python train.py --num_hidden_layers=12 --weight_decay=0.06 --warmup_steps=200 --schedule="wsd" --decay_shape="linear" --batch_tokens=32768 --doc_mask=false
Each number is 500 + 50 x the weight over its row's rms, rounded and kept within 0 to 999. Layers, rows and columns count from 0. Numbers have three digits each. The size before them is the row's rms in percent of the matrix's.

# up: layer 8 MLP up, 576x160, rms 0.161, rows 368-449, columns 80-159
# down: layer 8 MLP down (transposed), 576x160, rms 0.164, rows 368-448, columns 80-159
up368 102:496433433571520474473422434489467443521507427411532517447532550442603554437465431501512495548457459522536487525575456490445540469525384570535504519386541460522505502483503561423497506478457456446392430540508477541482486534488566495568506529
down368 103:522532506586492506490571492519426592587497594489533498536420460571538457537467509547468489476433459538417581467508446442510457511536410536547468467500527503495476465447480455400542543500428494498523456516392502590496539472498562467524454555
up369 111:561466541442531520421563526436546590420558436492482593489523518498445522450485498540482493452495493478523573451530396499510443528513506513462399490628537599484536452476426541540443494513475505410504485538470527453539534596491475541487434465
down369 107:423506522469476515437478505566526499484523541542494614536527509551517379556484452445460453504445567398502458518455477546402563449546441562450572449443449575520487449516516560464538495560495484452506550496568400518453394492447476524524562583
up370 104:400480525527613551437639574549457524525434584543520470531442595480497504515402442461492372486472479495551441491525485471554366458529507529505481500514432436513569511477512498486473647474419558461592481514476479561439479555400568505453493549
down370 124:527527514546439429533451552544496493550520516434570596485409550466568476521518521452484483545457490521632458511476428474509566487552488515486540532461482471524428458554489482507460460452544575531544489549509495598443476455436502504466381408
up371 116:397499537537453536515523495494463558494503524528555519511479410520507496503480528605482477547403501534493483456580519560535568531467453538538481540505453500495526516458382570526505542435524540427552486521480412569505487643469525457468436423
down371 120:430570547505477542471474577563499453538590469547537514518462557504557323482501485465538486497443600395568434533483507454585544581481432516504540546440485527510534440500486505458431458492488523563520574454392445486449516581550468589488545523
up372 097:459498586540618612483486470437501476491502440473495549466536543468506543583547440366472526474451467500446496572570479466531460512568476527546511535492511456482505499405574434439461489523533507506518438576483432510508476552543562521470512483
down372 102:420545516509435457529455444407471480540460424552519487499471547516472454458515529538490633466471414505503501487508476570458520436554453493573443527500516533675469477561446466353449465448487522432494483520576554492498545459521430531538636493
up373 110:547441431499452551492445375488477432440493515456479520566521496385463478545519508439452484499524452443477539502502507446550493453434534583444584578393494610523590530448468447544545453524505448464521536514542572582534489526543471530483557444
down373 112:506496556456460501401459530565424407479504483464533414496464550560581478546525503475465471511593572474462496485447471471547484469521548541498518489497542413555447390435575563471483490453521482504523470535495582503436489470479519503485569436
up374 092:444477530474512520468519486495589472469437473535559546491524482507467472541508523418491620455395522499549447579517469500545494536479401475466558590500525570471503440542532520485483585504509572510370566465527517435472539499512585605530392484
down374 096:440517591429490572551527434519493445542552500448449500519556521520519560561453531446570472509525462474419544552432488526452498524415421548524450436491461520563377488396427488580416524577482595514472436611409477455531450530419595512481475483
up375 094:426533458440609478488567506484494569509398528535551420556554489425492485556471445463544548435456451498548494400459514596552435563498510573463445507491528454563480456528417370537527544490463489432414522509549494521524493544532527465489565488
down375 099:421551477525470503464505559519511406523527500483510542432556496585443483460490457567436549472510479437388561446495474515466460499447490514401491543418468532487489548524529504427429509547491399557475564508467519532446516478537514527509491449
up376 104:589521583461542537506509530507396389527413476480537553529529470475551527505465532527481592551472550463446496439533509583444497481445521535539452540508468577508450529514521506511553561421507373546436540523457505516544506496515524434446498485
down376 110:453390502563590605524497569484499535538540505478497521569473474475457484523415440455588473516516396517568417453445514532473523550552478468475461477543518440473508518452495514510523527487470515555486450497604442517545491473513517556484616548
up377 100:431528574555526460573558432618502568425508479494471453492481499537552503510539494462418579530450477521477437564534506480541448498449412581545536527440625463462547451557510565459493507466490525450579441497499470461500515443515455537370462482
down377 112:539482456465539521550562495487525561512428485524446417392431489557408504560532439521559491539486507557484480568476445452519443453468523467437529515441495579477432484440536493556531469420472515441580500503500443457472541508455593470550450520
up378 098:555497575528473540543507554577437537460554516522515524445467473514466468557507405497482522447409434480488423523547618462510420545496395552457550536516579506489526508342486520575530594503522502477442548561477432481516505508455531459448501482
down378 093:456500526479508545557562468619437547512437524594423499512390527429423427556537503458516520546455439518473503488539412490531512457540522561576480545451491523545471500560531399493472530516413490453507438496439465514500516597502498432503559441
up379 107:464453484513535570530458517487455429450422527509458528517485487530525453526547497583618510366548468516553512565562423567428456470503442376490535635441516428417505427554535534505515479493533516583399514551543430566549508476535552516419510472
down379 111:591503465619569514512468488544587456499510513524500578486485601514490485476559393455529562452565539517559439446517503584538479448451446451527546532460459506542515439418518429404441488536417537520580499492391523601442505441417484635448552560
up380 095:522458471461482440430559484501574456553518569521427459505479467517434615482474445481476434438360480420535582438491540486570539566508422508463528470459477586487483499608447499488552562501433538584516583549458463480539551454479572455512486554
down380 097:495535514523480431496521535477463541499436522469559466488507486439395472485539436570512533443513468458426542590421491568600572504524449538454482562566487530500499526475428439493450487554466535499547548527494460498522516467531436511550499431
up381 099:414419483486504559452480556573487496513471449577478587422484432547469488505562562553613554485510465592585556558456465556431461498490484489488477492498520528559421520501589526554588515430536443581413508453470469460480532542464522484587467523
down381 103:372534577548481504476440522516406543451516589485599479505556517475393486550549566508429442442547559500565605480422484532573462497444589576462520451511470471401493568468532516564554456530516461416444500425457565469423501519476518522488540521
up382 092:570473551520514430463623399585444535475473425555474494562444512494551500493475520503514503563399619495565493408509464569536383500467377540569454465471508559435537466551492372494450498462561441461457564535453543569477459501518534531514499442
down382 094:362565555460433558367516627545505457565473476582542610428553460516482443493468495518557429513521470532503424529540563421477526464476582463434520507566446415549458552448479502433489554490561501555534489415524509458462475512484467484516567554
up383 102:530515444389567478482550520557659453598573479547436587508534506485497478491514462389525524508615482520473610422522588494506437485538543473526475543608451549511502444497553470533522483436529550469459489521525508470497520442467520534502431518
down383 098:455629516495550497478554467422497520453480480515503406455551447451478566554502489479599449527417500587483468532548545552515476426555622558480526592516481495501490406544497525497350449459440549508579499549482539506472458493499452459453483602
up384 081:539516451418558451489431542458489528436550577467484515542474500562495384575474485505444553565485500494471558530481524528504599369495524497433537509508453457443528542613512526465528450512562599504450422431549419541527503522458480476515462522
down384 068:436414547549486505454504456528550441464475459541487479484552545483540520398433554531529491463356456488522510494545491497505523612420516467547483558441532410483502445399530504531545517498432483516512599522452488482515479479517514455443468534
up385 103:548530584506537380474470478512466585476478475492464485581364493404515410473403529523555436561489494493546506587481442573444433510506566451574499479514385454498497543464435466474547471522546497474450422458451448554472584507587527568516564499
down385 108:547525461462514562493375575542499573505487579481545557484488505500522549526550512473497409459389470556526466524498486498526610473465497399420536532534473515463492594479410438612474470491472534532543403511525476438474499506420547563463443508
up386 101:465463503502433430495449532487492560398515497481489516511479506531537533482503414511486466447479532518489479484477546531384495513392465471442479522568478569491485465438501576606409484496401557572486438449553519532545451572508497524497512483
down386 092:422500576508482540633427474527549614499463463461423490574395460577475503478529445532499436456476418565458428486409520457525508540501531546483574472462528574508504461607526545427487465449423606499400459427537509444563453526498496542567540474
up387 098:537531549505478472537531499510535455481587415398504519394520451513463492500502501347460446472509527490553502497628524472595486443566483467501576559580497501532549500530520477495527549518539596446511446552465527534514494543426523497548528488
down387 091:504439426540511446563500466520556471499475519610460446527485570633554485432529516575475524501489574501410533601460571508427543478491437509521506551451473515509485454443527482503396409491523512500444560491598488491536453531496455569550518445
up388 105:492448445534517517453540470558491507474534434477567581476497505464493554496488523493509520568543500529414475452567492490456548457512439579654522449518436491477437474524386541509486459558440490497470557537592524421535422454384491523535529488
down388 098:471511467527517436425454513421519493501504454520491473579456550512394449521462541581571448518498570518402517501579481506498553470525447481412527585527550482510517482586530412522591513419468526519473571479539535463461505505572479522485523546
up389 104:597486427490511531496488583449504516564490467569409504450490482527492547542451429479514470389396519461493543445476552539541550533528561504600496500550500502493510376459432501471504558528542611506471479482452397502444580542524520603491420533
down389 125:484497490448478539447508508567433431413496443529459560514473513561509475475552489457532422539558513491541391484553587485516505525460557562497462369518512501547508504472524498681470442500416587502450468397540562491520567398460567536458456456
up390 085:435410588500569452551432498580515460377471563406394502515409577553416523551522445521514469520500449482588575525405528545559535512549467448428460522483483485502500472543561497511508502511437441568487526526568500489531535439518534411488573574
down390 093:541634433637454504525489490428513462561478470598459541523566447514531439440463452486485557511596514485355489523535501400545558478457475479517520446526500483498574479459508425474568497510505438439452453516465452520460502568463557473464419532
up391 102:452444497504454547530463544487541495462490583468349573463428541440469458535524526468371417465436469457556480507553405482482544507504563461524520503466569542502473516527463462470548453451494473488472579488572484512460447559489557363490427476
down391 104:525465505458522533538556494492477530559444445520498460501526433384533452540456486464562487459574460546450582424491427579538493501430409488552495525527519492473511486466499494444558487560512544446464550509596470561556535495536550530471463617
up392 096:446572460495525521506450540467451500611417474521475502545403485489535517516454449522540502495557440456494461534503476626416550529390436566451449497577489500566479507517494512547471485494428495568419561456502468485567434532573536441416433584
down392 107:477449530458482493455494415510467480462530494532602557613498463572464435540588522557558486512524486490490530522471488455460552462509525573508535482471421478532561535500452529467512499554501488427550519388435566481457545529503478521523514453
up393 092:535447448465561501498466579552470411495498508515582497540518471519471521483574513493546550426437405436636625437478606554555536484530494449468372453565494471373589491591494494530467522551509558536454493574473553444476456443478430424520463454
down393 106:477357438541505446587518475470347551510490499532517529408448449479458489560573509548484576496460423596527408470434515450500473524470569438467499396511520453514476477490500480452412473453556475560509567531498513512443545609495542528525572571
up394 099:458563487442506528589524458543489551400485508492508399501504510522437514403460449434439569477483461547475519504471516513539454545505531485534495448451563497493546498501531512513472490475418482499560433503454492621455361576438570483580412491
down394 104:516432511536410515537466525559437449589454568427421561494466468555423485558531496604557470444469518440515451438484473515451496501411476485498534518495479566531411505532513496460450520494446527532575499544507617521394610519450527558532577474
up395 100:488538560463483516528473477528500517426389487511451560429477542478550447507480527411492505539432554448473485461540576517468470439454511493455574509507450497426490550514333540551469512529510527566402499583510479559459427447539510546560464496
down395 103:502601517525558511484492481453476521485479508591539519487564469501605626511407540505469514530496443641491437436496519593498478358519519544485450402582492522501496525411445494458549503409480550406514531514505473461639487552382533539469521506
up396 089:424520499506585439518500583579523434496541459576501433590582439468508533566433488539469565431504543506541565332523580523475484488506494415534551557484540556530529546441426491418435483537442528494517430475465534535512550551471471577445503529
down396 081:479477539502526522533484512471522496508436475506502478416505383399500548522467528518572453470492600513427554581419494525519430534554543428565523496451575447435495551452507465559560548484557392563514493504498470556466515468482529456475489567
up397 109:471553469540576616543485535533452408537434444521512486479533511500451529559528498523497519550493495493549579499504539517541516412486466532474533505496490499521506556465528445447427648510349566564430456551520434457518443519593515518481514595
down397 106:518475499511527496510502439449471522495545491459480429503498517442621451418548534461503654488483482474449473511505458488563501417463546547489398465394453439590509399500512517505549510433553553526484510472465553538438575549474459373417522503
up398 105:481473537474509465560497484613591522429485585478462492543538425507540538399471507448525578625496460532528508446474535550452591398467411398502539526489570493569493454583541454510546450467525482461587465458587517606493467513518438463555514401
down398 105:507407588573405475557502551550497515493546453545548495633474519422431421462479525444452376483583567398547467536532454516471477571469592425468556612558487492418468434495519449411525537522506587532486515494451444530502516438468545464458513580
up399 093:431552506527509479605475494462533555513457471501473475551559454522508458520399487489516518510496506451516514542522553434475518483521433478490467538449446397511547573439547527406475474408467465548455457524468561594557492538517486472538454458
down399 090:442430420469551496438520441510513566553532552449492470504507495492518515368513492444527483487486553509525546461601554447447481461472505503460574561483459489484537485579440544450522549547506535610455507420479463525383478537401460512487489384
up400 102:355586545497502555488479496505456485477564478535526487484515489506481461406573494482480454551457480541557501507530457527452504509460466468515569551496526569494352488415537488539522531429485517531435518555493544414465459542479448469562519477
down400 102:489512433458497510493514526481465504492485606437537500454442586512521338488492531500542480436491521464474541506437468494505604514426500528471356515542456519508655538500463509508415572488547452503518464518505491570498492493533503414486533541
up401 106:495549555438521460485462584598447451534474453486551541563492494522497476456464505441538481492526453476499471377583463431514443553456484546563492444413510452516488536521467477346491581561524447500464513461500526363542450490592504435468464411
down401 103:497449506514445512507437613520457541566534421444466398598486461597429602501499540542488433434446572521564402487471512423525550398538477501531523438442647506500434418551520535514454517502495427512560376556506527507589470516484501491540541489
up402 106:532522471471491456559529563499428479551454541553511410510463448454436467466521452438416499480454501501517592492589456525590518467539483586610509425567429489510470489405500409482489528512406470542491458484489495426480462584554479496507479487
down402 112:482511612449389534534494414554476534458535481518473546524485382503486431455494434514458472488509609471615522491486528562610489525541543550437591491477554504548545476539476552418525465463489433588483477431506504463493553553510456402457457608
up403 103:503528586609465582481492433533464442542517484525510569514525544502459496565496441540387513502497465505480444526510466569487422546454449538571448469516451525543563564449490519366430602460399358613509523559429460459524524429540519502565523521
down403 093:566422357566474507539528553530493488456542548516520539491560518538481466481518470467564411557499490450541556397503448552445516562526478516580442489618575483482486458497442528544516484497480485464530517461616477517544458485486560491531391528
up404 112:524495417465540491484471550506515569479403433566517429434513458546391428466457491475498526524466439563496468481430414515518525533560543523552451524509569454411504510520511412563530552447520550483582477476484552450519438588495514536520528436
down404 110:567492443547517512465546551406540563505390454540585448571501534445537561517513483503529447604500548476445483486480481568531463457514510515503472601511435392463564434438500572570508468419508529452500502447550489512477431541605506426474496521
up405 095:543583519447461518399445509510506532549481396536592471478537489440380573469491522445509483497490515447497514390527513562474492573446505470558489538603429520423561466460451541481434423482454430473492525488450485469569449611520483446540447564
down405 091:507407509598489483572463508506570515457430546517431499539461524471529521521478455563558537437463515507460563604375474514504488398585616409454559520413524563543527515491560477491526543564454585482550502508490488580467514411451519442444540435
up406 101:439500620640500517498486495483490488547475483417418482520463479493528505552515477481497500424506466476437555509606471523475403471457502569452497448522495588475428561451555472479532552526499480569498533490545392385497420517387536473562510529
down406 104:486541536575440566566464504597518507517572623508522538494448499520472541494451510523473472496516523454485442499480613490473536371562466400414512576492490456567504499493467401520566481577583552413435406548520465532495456392535525482430536510
up407 101:463456482515445482470421470481487437491489475580359535547447431539422449544480490474479508437419497531450432412497475546408552570395573583472415597537544527537535487508507448498543474413543510459434536518480489512554598495458542576578616504
down407 099:477549507494485442500440526541415455473467592541508496614495571407469501471558492496442470523508550543516524494540480557615444583464385490399464490520543549534537505528511486382490537530419545490654578444443476399466467490474408510459530544
up408 099:515457527530470499456561542572386580575544510451507521532520594475493472509478618558546481503506530499566431488407526472430498578455497482489516501472600558482492416400513521491489445434540588436520513414477526505567512517390535539515525476
down408 099:530481507521520540470503475519539460508463531505473548462528587558512462435467434449605467523548443549465497486536464510556551442383419512374435538399483538520529472522500631492504516615392474502414561517424509465539583672468467544464538525
up409 091:452486563472453402583464548535476516609500532523494469533523497481482458457502390570529541475436441463512478468361482467511475539488545606517572398527493439565587469543481541530444424491483533546545375484553456496506524520563590525502566511
down409 094:534491455494503522455485527532478520471479463448486540489492462485460547537497526500520445390495582492481522591612506460559514510478492485581402474511555451402498492449457410481536606491472436428439461567419579566362587459500557499444490519
up410 097:524449550474438517532520584470468496478500596520594433521508524458442552378563533437489519517477448431452379525529560480557539580510520568486455438585466542481540539603538492460542533425497473491461465574512462474504497621510563486501484479
down410 089:479503509456512581505484510529509481443489500483623407434525428394504452432573522502454521520474463478568583516549461464570572421481508407551504467486495448465538509447503462420490499595521570512591427570575528441521490539482502545508416516
up411 097:577517463574531472483565561586442467527469369431417471464456552565471444514430453516569539552427495435428552432555509490459480476514523570500393494572461563485503501471457581481477476593489461465496559460401446440551473468472557501644548451
down411 094:386491481495481560484432464470577516553467538446515567617591514516518487500555493443428509460517562550552488483507435562522518567609366463477513474504532492529565479563601519506580451432483462494540593611515554453487498489566505414389451466
up412 097:512564541553511401535555437476517454473598449527422516543518391505470558537594360535476545522477495529484459470464433494542428476489528494445449513375493498494561537413546541444614445457521555485451506462508491470567493610378536473502546413
down412 089:459444521554468609544439484490557449442512467411570528537468475485568528424520556447376378513448406470589587500570432544541522530529526536459447508523583602425451526526449459579417505483490513479468563436580474515541577445519518498553514483
up413 098:467475448548599506588441480553358529477497469545474466477457515344457464498541483519545519518489552477467440569501495519550525489486433449538406488581502558567511522525460470543508445552485597530508553563509444478493413579513560433435410471
down413 100:560550392564481451538511505449463549487449466540501511457531527556500519456566541538449488542446448503540452485542507566557534573540453467540505558469539541459567527502472501469576504558475492475371570501485594540559455528479514446438470597
up414 109:469402551560556471534549473521520550462576502474558459408511511455539535555517561467574516425570469396481440435560521522539519499595501554533483405512412537458507393489527535464546466464450492533521507535439510512464607458487562495517496470
down414 115:406505449406461527552465530577405570519550520529531480577507474435450470542590532414463517390433525469478450488479499470508475473428536434442457537467507541528532648510496486465499557507551498466495490567519539454518534445468566527483520541
up415 103:462495463488613490483527469548485492547467522438506592448558580519497482519577506498537459495453435503438387490571481499460606500543478453516535464464504516424567502514443550448511500421424514506485536492544442607476442513497464471502510393
down415 109:412494446504482499514489503521511516537597513494543486404580513500481429504557445425576475532490587501486411571508443542486530465472433528462358530491476481519407446494530449510481506440540514437522522512503572512482502451502519457482503532
up416 107:582540529448484482442439454545559489494474413414472491515569467484485427482444404456603522417522484536496571469533536500535577548430477431527546469474442424471634498497436576456529518544497427512453512415567463545489437447485510506470480583
down416 113:542522585536458459570551426583469473530504484533573474653475495460586496524430516513443431525510547421550385520468401404463535343450509504557506529469585509549514511533518555504541434438526578505446502467486520504538496419479519487467443507
up417 101:429517502418620482527460471553533540474393484514516469560438487456444556481448563549473516471476475543430532495463437535533460433405530473512527588564501501546536476536365618537544499514540521551505412467496487464531488448491603532534542615
down417 110:568419560535512414489572567488439499584472487522502446515513520415448506494554570482477498537470508458424384434515508510540530535521536554555539466458481481531517559486450483475523429519475561589458475542503523541485464473507551466521570504
up418 078:536478534393483588518486461404480389524562546433487559508480472581447490519479445608566517476464509575482543506412517536482443482592554428451451566486468502536488565360449509604447468616564501516475555518533519496459555536527498520514541516
down418 080:533481532426530439541481485465529592611466598419436492485522404437512581526450460442525526447466468566541500487499385468532418495472422594554564491424557485497521540539578550430524460546513444595502440558577473604478463474491499476444441534
up419 108:552414584533553567496428509513559456500456492456519517423500503504537542542507437575459502492436543517452478477564412573594485494424473517473476515451426495464509530428543444523535516437443519549418523585483516522546397540546543543512558478
down419 105:494460487495478558525543510526453586456486496494516502423449457431488517444449473517487499556473439503454411556478528562476550463487491500484445484576604499536476431485589503411478539521444513480470501579539478533537502453487538467464534491
up420 115:411469547514542492537468496521486572559550458481532389534570465433549519551500543485525518588502535412507525526491456523456500565497486515356585492565367532517449384522506547490512509569486499568606527542596456497503469518457447588534497599
down420 124:502591473439414526569483582626496585522535542565547494488547394504497535524493508487518555430531492446508383493578516481420570541478498498429584492511457434487524503535446479430489412478500560548561539417495499470511478574545443573482586532
up421 092:546435438508474462504467525557477582520509481538478565557512475575541418508496520561557421514536436469542566380524552459438505495544513465526492616613513522385475510551470507436515439437546534544490506538456562448424495483528479502440373452
down421 089:523517515501469468474443552460484401479509560561527463499519544530501449448501539373395463506429485498528406516576526506497509522458544415517533536529486543596544488554582471563533510476417491449489489396482511462480406533603495503586508497
up422 089:565551468477443481510431412558440515448540481490508436450573542495572432444430476524570551489501598571471436470501488576628445536497448511468501463552494550558544492536477427566607532493424424550497487527493534475428448509511574484464559572
down422 081:522433470572544478583478562497421484402538554459486486523552625453572419512569600519530438468558555581519552519494429520501445449553542454443544568565513503486536523489503472516508450557490554430515481468538467391447565526510462456515608491
up423 100:505471512483506541452524515447541493545514562478500449468475516350471519481449428591540496493560617441603519541516481527499400535455490427546570507443501456571425551504562523600427471454452563528605498498514527549497476523427460424474562484
down423 105:531515529570536546537474443485452593514501503557438471470569489479390482541544439427520488428459467597414446476463463558554558467417521436518453591545566424544484473499508494486439537605483467519489427545500453426575484463485480470469542534
up424 090:407516506482461522555482521541569554537578468578484431560538464537455507614511528435485437496521490356494533500499485477547411506552560468545595545571574531394486512495400510572489456494470527493562431568421455421482513511549438407548539540
down424 083:616525419485560447596539505429522482491412452508445464456437511486522493489466424507491558543361488508465559443527515548417430555457586555497467482550374499479531489540557447422499515493509479596480558470506533539484442507506486454420474489
up425 107:532485599562539495468530556541471532491566491490469462524413459479496470488456484556450527467400499531469563502492455541511548501418484495471451485455457512508497482526434559479519533518503551516423590472620438572420577608490501508505537538
down425 115:493501512507440493461570488514565448420491610608567503512451500420520432479544487565490448436502579515501455496423453500456518521562608574604531472490430516552539597509490492514486408457553476504425509450461518573474418386527505464473441584
up426 095:551505478602526553492470550402541440525503505512530503607523550437545538533405418598427474469370429414548538602446461442505531473426508500473493487544486414454481513562545460437452542445381461523539545488562483506493512499464481423575523553
down426 090:526397534511501452531522440507508567544462455483567437525543463513482416528460539421486491563470564550600486352611462585458424473601566543419562444538495547426471432522458527439601466573518478500546509386479486523444437481486505516421504547
up427 102:510447423493542546462516471435465567531534476539476481496502560481553421493553405377430504444610465456466491546519519553586516419486519488521448555541457586492489532451546500594350480436528444503546549511558417457548546512555516472550492425
down427 108:526535578543542499454496459382560570448551597482507471570462475533510511434489519510549589439441394569482564508450525530563507548546465472443501476472552495409524525494363511499539466582510468533527482438438561414386497529392491498489430466
up428 104:485487419441520538490472492489511549569573509478498395445508509489486444572510614398434514497480493500525577509536559545473535532586561424512511487459469550451442533475496432521486527477438458477550540469521496588499457590507575441395469463
down428 104:423448466561612464457497392531456472470528637520529535411488485561463454549518497516602462562488480489514556558474529571433426438510529520536537416506430532550484579454564464503548537577555530507502557482572502484444550400469523497508564489
up429 092:510500529539593489552540496481507579462517527462522473485436447481496466449481427448513624344425423546533472489501522564530494480510541430496504552470544445380538506477518572478487480428519474533479515437542434462452489573564487466513611490
down429 096:479506505468481502517451573471543533421467492486424503321539479608526533619481510458465476460498477476517539466494596454550502471422461523513566605457418476543415520565507460560466493431473482511504503533531467528475517412504460594511510461
up430 099:490495475452512537504438479530477500462476468541560541464578458517539380544630522491445481509501454476489503582527497528543434400564450436553558620483485517457408575557434524413456466498361467485430527578474541517503470470488498484522474518
down430 091:518412496502487519563533559475474561457594496465400451534476522557546567422514457525527521527491402508583548476523463584510436469441540496458434442476547507504563552463561536512570521418608509612499400544628517459493480510537522474432563506
up431 108:582511426433512578469516492506476485461440559496468437479547476445510443487463476427548496546521414594516522550517452535496486530423441514454424549517468477495523441476474625497496577515420549472454432488478529534498399516573490539545472509
down431 119:580483558491484521485515564403524495523500456478548432455518489495446367533546448577550479552550457574541521469461527551512445476488580484501455440486518432493515562413483473409532530451556553516489501469528567439375500354514512498477470522
up432 101:466533502511569472562485551480488512474546502503497539472437446566480401438553565536461439510533526487531516466561493548523481526420536401520464500436598577468431568588478574517520490439521414547504507531489493502610511486555542521484448502
down432 097:509589595565547505527448573503432621582551483516568463504416408501463431575446523463483560450476450364514522543411565476506447403496532526431457474471489511382583488495529518471549572500497523489490474513567430517481388496477503497389508476
up433 108:423466458470553487459558490428534507504536525519499539521605534557490495540577410464377507505554490389457414439529467450416520513511496466538563422453472596408443536412404543451528529485448482534429418518520501509459501549511538524549458502
down433 134:540459479544543442540471531551424576524473504505476515594621476477444515489585432466464465498577493419461416448435422497462530441521596540500522396529591551408492564518428528417426526455606555450414465487460447575477542534456556577527411442
up434 099:521480528541528621456491364568610527476525530494480507511545422450438454590441518473511456474550459514464482503511486499574472526488530524556481518552531440617442510534511419541563555468489468483488389491383496388550562504432539485507474499
down434 111:470537449474376442541462492540436534566497510520492520571401519434447493499572407488519392461425461521490497474613483577438495452476514499491422482408462503477541424571507464502548546502406439484489548522487529533482505422481587552497589539
up435 091:502482531514481587582562504452547464513464476463536496481466491493494471436461453570583437538514542409434512383448521542538509437472398537476624475542527480549494489468570535517554461473517507559433508568519550534612576541517548405584438549
down435 075:552488493576537535528441499492483449483515520497570460434549499527441523526398493520449433580437401502574528492528495517512567500446445448597408478582568480525487528496409477565524497461460465492397512515570560583500459521447450509404467463
up436 108:559516599508585505628487458578506552455520523434481512430539411464609521492494643530473517452443549533512544534385454600514547466496495578569572523544511431473478496436397527485514427493502486544420487588459482560534413521453493493566524481
down436 115:482623539469535553528456439539503533468456495454530463439501386574566452479440446543461549431487430495506420470514466608510437494422465586541590488503487469564533543381509493471529524493501479567491556495463576564425598537463535520524563532
up437 101:492525512585512524543546552523475532493577545503490577458507512450525567488472533417465505521496528390524467523474426515518528535532516575434578533523508572503471488503474558495542499501519520536466573600560534440498501545546489609533542429
down437 104:539520518436492543579565411452449442410450546517513538454554476424543495527531491451514455467483505535610425450538507486571508490536459472524477566453501577487517480425464522513570548482454552528500485507446491502547544528424602428544436479
up438 102:521525438360570504510489474474500522529553513563458494431529502499489444461458532535440507433559483455564438496511531485542496622563481512620526496546562461517559436513499502581542527538453463475515429529592432450521557590508563473526463457
down438 097:441547447572500441561506482521547502495536574507440511482607556471526515437490591530481495482501506450434502462576581499483474512511513460540498521498548557572489489481488541464435518420518484442518482427480481485484554500526555521480574540
up439 093:501471577530543547569588522482584529489427446537548499414543542526479519483552510477486484506486494503566469521472564598523436510584553451379500585509586506386493529553476494594464424525484458443526567524491470377469479477580538539504496556
down439 091:510500497537529464501498537450500526524530561561450430494469527471462513511508471504513555413640424536405500523461530469399483465544441529504471447486452493485442564453548552537510495464506628486470480604492449465391488476548541489372498482
up440 097:639519444368472488480554515584543439429452478408510481515379524561509574511425586483516574571492497553483560453543428408543644491540511542498572542496364491502458483515439513496528506507520428501424522532486510501548499499484493505445566483
down440 088:509521461623480430453518476518582470435568526568483477497525453542445515589562500509443546525484517466572500531410406525457522514414539423479581502451516421449516418575493553477498416521600443538501486511473465495428454566597619436487558505
up441 089:558446469570569422445482563488551483563455414495483488520576421495496468610537445438483483364475516433465461544508538508545519493443497543402527574512445431514581396533519565528516481504476503484508582475465520514508379491444491621553508550
down441 077:461484522503454587475503503520598454543468433523507508487539541453417555511491492462563546443535497510502544463497444451530507522496477560351504412472462515504493489456473628603544423476482561464475551455499546543471504545494570584455473505
up442 109:542478534487505477451523527489572537580511445480441527457403571520546457531449499426500572432521537443525543411512531521546492596480520470573506543527427375465538522451454582500480471454453613474439489539552494471504469445504609451498529511
down442 101:536514523459430668534457546524463504541456577476494534590543519425466544468506498409495560480491397566439528439496497464433544537464476532531474455475503464474546514453511546458502401543500528573532541463560449520463445525412529545394440447
up443 118:500441528536430544491540460491538507471514492430440494465483426567418580494537532487490504621523402494476486530542545489540548513523483444436554488564600544467517475488433526483473591522494562460562534462375529524485529456562509462553423528
down443 137:481424510522431497548504478558514488527491473537464529507415504478443508459554442449522491404617442529489420463561565492444440469498461549517558555534571469512478516507516533557469500464475438480534511396505488499464489471481567548521429568
up444 108:456568475470492425524520533550558523496544538558472467451554436521488476426451501514541467474482568455421464468546458487511384526542493504497529526428416421521493452505586462500505508403501641463517406439521470546567463614525508485474419507
down444 106:508575538443484608532597544470561464425427490474554458484487500453414426446471543506580500492570416493492420494403481568525537477452596521458484555489562559494405443448516486478518461513505527512517405511499557538460470511424525397529560486
up445 105:635489577426496483573535482495499531532500476511524472593536420434448485517517453549569520531407471478462490470522475545472485481462481524496541545502490421514519499446501504571415543555468520537642588504471526446406498466433507596460451521
down445 110:551575580471502471567417484513515561448527488527481538479548481559561468492524513539564449498458478482591464463504513569483565526402538503393505514516356533491482591488537406571528546527557578554545460496508519418513474457573502490499426459
up446 094:470438560473474584532442532535414453497536436538421483512431472460508477491452490482544480537425422594542576479424529545479462561487500518503482392392545483496537538405474495472452504386445535509517444532513557460521549554460489576555525496
down446 092:483543506512448436540473569488459504517502310515498615539508520530482542526545464451511465479533428484510444494479495460504565494499386439520502432473541522542632546567538529503528539514523501565491402592498536379501502487487505511542499537
up447 099:474442444591575436424544485493531536440493506606543585491614443443552449544517452484452441500489401523493487493534506544548441522566481453551487520373495584475576515420466578507418559491541559479508489540542452561513535513506422533478571579
down447 095:480474420516462546513640453518464438541539484505491445412407474380460596516483539503529507542542483561520449481431446507609477441482488456490504495464568502576533507531491555451525434516545457542550499561546521574531486449549464479569531465
up448 089:382491616491527587501500446511477524505455507566596391495523497442434497435562516554501579440537536467565488548522519465481444513469529424478456497401498553552551517459444576497478544475411510518430562588526419594523471561487511531506448485
down448 085:620537517495438540466435545392461475497491342538481434505517443503530512467445524536534540546576485501593399462513550533484499510510516502502599470476467562491583524534540563448541504511428542457500474574478454496487457505417499539565510486
up449 102:429575492530577430510543494547542526462509444481600446446661512467513470524529472477493454509541484361459541429514502525510483437507549454573501492546492524450491517507554458491596500489466501471560429517524459562474521464463570458506460416